Weights of a small transformer language model: 3 heads of 128, vocabulary 8192.
Each number is 128 + 32 x the weight over its row's rms, rounded and kept within 0 to 255. Layers, rows and columns count from 0. The size above them is the row's rms in percent of the matrix's.

# layer 2 attention value, 384x384, rms 0.1, rows 339-383, columns 144-191
size [ 97  91 105  97  91  96  92  96  89  96  92  94  99  96  95 100  96  96  89  97  90  97  94 100  92  98 101 100  97  89  96  97  97  91  96  94  95  89  93  97  93  98  93  91  97]
[[154  53 141 126 109  88 197 149 139 146 192 106 109 159 160 183 131 110 124 151 154  94 164 186 172  94  79  99 205 114 118 200 145  85  88 103 104  80 107 150 133  80 172 161 126 150 128 141]
 [112  91 132 120 128 121 129 179  93 119  77 123 119 153 164 176 166 114  64 173  87  87 155 158  62  97 137 160 186 134 101  91  97 111 110 166 128 118 121 152 125 157 109 135 149 157 124 106]
 [ 78 167 115 104 145 139 138 136  86 157 157 126 186 108  45  78 122 146 186 135 111 179 152 177 127  97 153 140 137 107 119 119  95 153  86 139  99 203  76 123 117 154 151 147 188 170 121 162]
 [135 134  61 128 156 127 191  99 136 144 114 189 120 121  54  97  92 149 109 127 159 142 115 159 135 203 147 145  79 127 154 156 113 158 138 139  95 190 145 174  98 138 109 111 153 169 121 172]
 [122 146 124 117 190 117 181 174 122 109 102 114 102 108 118  64 151  68 129 119 103  84 122  98 163 125 120 101 149  79 178 129 103 151 137 121 128 141 116  91 210 125  91  91 128 120 173 136]
 [100 108 107 112 102 166 143 106 100 108  94 117  84 118  89 176  98 133 149 153 137 169  88 112 143 193 124 135 164  90 150 121 143 138 156 173 136 143 147 113  93 104 125 126 106 130 120 119]
 [177 149 155  95  99 132 117 133  83 108 146  87  80  74 144 144 173  89 140 144 139 117 138 118 147  86 100 141  62 136 145 118 112 103 101  85 180 153 108  81 161 105 138  97 146 109 163  94]
 [113 171 162 125 115 108 106 152 145 141 149 110 158 170 116 159 133 109 189 157 120 120 102 120 152 183 150  97 102 149 164 132 100 144 101 102 146 122 136 107 131  89 110  99 115 118  94 138]
 [ 94  98 107 135 121 191 121 160 117 164 143  84 115 129  96 104 187  98 151 144  96 106 151 125 181 109  73 153 127 162 137 118 118  58 131 108 103 151 116  83  45 103 109 154 113 134 129 150]
 [ 82 154 144 116 205 133 115 128 108 155 149 143 163 195 151 153  88 145  92 119  77 138  93 117 119 116  74 160 124 160  76 135 123 108  65 125 138  54 169 104 113 130 125  86 115 163 127 148]
 [ 54 147 161  84 171 121  98 168 148  50  75 137 120 177 116 151 129 116 107 135 113 121 123 112 122 103 111 177 133  79 181 143 125 133  77 147 127  71  91 124 178 136  85 144 113 154  84 122]
 [133 164 104 145 136 124  85 139 129 177 102 130 137 150 111 126 155 106  91 117 174 163 148 108 137 117 102 133 165 138 159  93 128 130 122  74 103 123 109 148 122 129 123 135 134 135  67 117]
 [ 47  83 113 119 167 189 133 164 163 127 152 167 157  82 169 226 111 153 123 150 147 195 165 124  84 183 112  97 137 143  91 105  89 180 112 131 126 128 133 161 118 154 106 119 147 114 146 143]
 [124  81 153  89  84 111 116 134  69 105 187 129 105 143 129  49 133 133 165 171 125 173  97 102  91 107 124 126 112 123 162 154 107  78 110 121 104 145 135  87 154  70 111 148 186 100 176 140]
 [ 87  78 151 127 154 165 112 138  63 164 151 147 128 127 151 145  83 136 177 132 116 153 109  66 113  94 141  92 127 111 147 125  78 161 109 132 142 127 137 118  93 137 174 132  90 119  93 154]
 [128 128 135 147 109 117 122 115  91 162 163 184  98 103 165 166 139 109 117 121 141 138 110 105 190 134 109 118 106  64  87 145 130 116 144 177 110 184 151 146 109 110  98  84 152 118 124 137]
 [100 227 104 171 118  73 145 109 128  98 172 177 111 117 132 118 114 159 165 128 139 144 180 149 115 165 112 153 122 119 134  91 133 111 143 120 119 201 141 129 115 182 100 160 151 101 116 105]
 [ 45 112 101 138 152 142 172 155 131 151 149 148  94 177 131 115 105 142  66  92 140  87 164 179 125 132  97 112  91 143 149  82 137 193 159 126 105 112 152 139  37  79  38 155  72 121 108 153]
 [107 112 139 128  88 125 118 129  57 129 146 189 149 114 106  98  74 143 116 166  81 124 111  98 130 105 135 175 154 160 225 116 127 163 147 131 164 139 147 123 121 129 144 128 102 126 144 127]
 [151 140 101 120 112 151 158 114 111  87 148  75 158 131 145 128 127 131 128 183 169 145 105 122 116 203 136 128 107  88  91 125 120 131 143 147  76 110 175  68 222 146 112 189 117 116 177 108]
 [133 163 120 144 135  88 127 149 135 175  99 106 110 120 175 120 122 136 157 135 124 141 119  97 112 110 131  97 111 136 112 188 122 127 117 121  64 179 133 161 123  82 153  70 183  88 144 132]
 [109 101 126  95 147 213 156 105 113 137  56 146  98  65  70 101 141 154 191 180 181 154 132 124 139 123 158  68 143 142 157  96 140 184 182  94  93 158 161 104  97 141 149 116 166 127 155 126]
 [134 118 132 133 159 121 169  75 169 122  92 102 159 142 110 129 182 101 105 135 146 128  85 186 105 148 127 109 135 123 123 130  70 146 148  48 146 140 103 169 129 218 143 123 104 149 101 108]
 [146 134 106 170  73 118 100 170 121 143  81 188 130 175 185  71 145  91 118 137 158 155 116  90 123  77  96 136 190 135 146  99  92 100 104 228  95 137 107 104 128  94  86 126 124 121 151 115]
 [104 114 109 111  64 124 197 134 139 119 175 137  98 176 167 136 123 151 115 152 157 106 129 131 153  90 111 114 134  97 145 122  86 100 136 168 128 111 134 156 151  85 135 182 140 143  58  32]
 [123 131 101 117 141  91 100 133  79 140  82  74 133  75  91 117 125 119  89 212 136  86 202 151  85 244 125  44 156  96 114 121 200 133 139 153 144 183 124 138 131 130 120 127 175 121 185 162]
 [112 106 139  96 166 137 134 144  99  73  60 114  87 149 139 152  92 149 115 136 125 135 135 123 132 164  87 113 131 111 138  76 105  99 123 181 105 127  76  90 100 141 124 120 103 129 149 126]
 [ 88  59 163 129 108 106 156 122  55 119 126 132 149 117 109 122 103 147 163 160 111 140 155  71  96 100 132 103 107 169  84 137 116 189 154 116 140  77 126  63 166 161 101 138 132 137 146 134]
 [ 94  73  82 156 146  94 188 101 154 114 128 106 155 108 141 133 127 163 143 120 125 135 103 104 120  91 152  69 159 167  41 141  48 163 119 126 105 115 146 116 156 118 152 128 155 149 142  81]
 [101 149 115 125 188 102 219 157 147 115  70 148 181 152  81 132  95  90 197 186 115 120  98 138 135 134  96  63 109  97 162 113  65 119 103 111 147 118  95 164 131  97 126 142  81 145 170 104]
 [150 152 102  54 101 178 135 174 118 216 137 132 136 165 144 132  90 102 134 145 128 101 160 131 134 107 145 166 163 125 129 149 104 173  65 141 159 145 132 137 113 134 126 107 180 141  91 112]
 [134 122  88 136 130 136 112 193 136 123  80 124  90 119  66 135  95 162 140 116 139 120 121 120  90 161 121  89 118 166  72 104 163 145  55 106 112 164 116 115 180 129  85 185 147 135  83 172]
 [126 154 186  91  54 158 172 123 140 129 155  88 148 144 138 193 153 111 219 142 150 142 142 117  98 156 142 186 164  73 111 139 139  98 122 164 135  83  88 133 181 136 143 171 113 161  87  62]
 [126 119 107 171 147 122 127  85 124 152 111  87  84 115 125 107 179 106 154 113 127 122 117 104 127 162  79  89 144  94 181 113 122 142  90 126 105  21  77  98 157 109 137 162  83 148 105 113]
 [154 156  96  60  82 115 164 112 105  95 120  96  97 109  96  92 164 139 122  95  86 141 104  86 131 102 156 125 134 123 165 149 145 117 145 111 144 133 141 138 144 128 119  94  67  85 145 116]
 [135 128 110 140 147 122 165 116  60 190 129 138 177  93  68 134 147 189 141  99  99 166 154  55 162 141 156  94 142 123 132  74 106 146 161 122 105 143 186 110 129 119 154 103 155 103 121  86]
 [112  91 120 116 153 101  92  93 157 171 110 139 144 164 186 165 114  92 150 157 123 115 135 120 110 186 173 121  78 120 143 187 179 138  85 185  78 126  62 144  77 116 128 158  76 105 108  56]
 [ 83 168 134 162 109  69 144 100  96 139 146 144 142 117 102 128  95 105 126 161 147 107  95 153 171 139 130 186 166  89  74 118 152 115  99 112 108 146 148 176 143  78 122 103 100 122 120 117]
 [149 130 148 135 128  75 144 140 123 118 104 161 145 153 110 165 122 155 114 174 156 156 170 130  98 164 123 107 188 148 107 132  88 134 127 108 131 115 113 111 106 120 122  85 145 193 207 208]
 [145 126 165 126 144  68 112 133 149 120 108 118  99 113 170 106 133 162 117 102  83 124 126  99 111  92 156 108 173 105 124 103 132 130 160  77 130 162 148 128 135 117 119 109  81  93 100 109]
 [138  95  79 171 116  98 167  61  93 195 181 150 164 139 130 133 112 112  81 145 116 123 138 176 139 168  54 124 154 105 141 129  69 138  83  95 177 166 129  37 125 139 157 111 108 172 100 159]
 [144 155 178 107 115  93 119 113 156 161  94 142 156 103 117  87 100 138 121 129 133 136 137  83  92 131 143 142  81  92 124 125  74  89 167 143 143 130 106 118  97 150 101 132 114  76 153 150]
 [116 103 155  86 113 145 135 162 137 165 118  71  87 118 117 100 141 155 142 137 104 100  92 160 153 153  99 116 169 129 180 112 142  85 110 142 104 218 107 166 104  79 115 120  91 102 174 133]
 [161 197 151 122 132 115 139 133  95 144 148 175 127 153 151 126  90 129 110 123 144 161  90 113 107  98 146 131 107  84 146 146 133 109 132 135 210 141 132  76 174 107 150  79 102 156 138 136]
 [193 173 121 122 105 105 192 142 110 134 112 135 133 153  75 146 159 156 159 125 137 125 154 162 149 114 129 134 186 102 107 124 144 168 165 102 127 166 124 157 120 145 116  54 150 116  71 137]]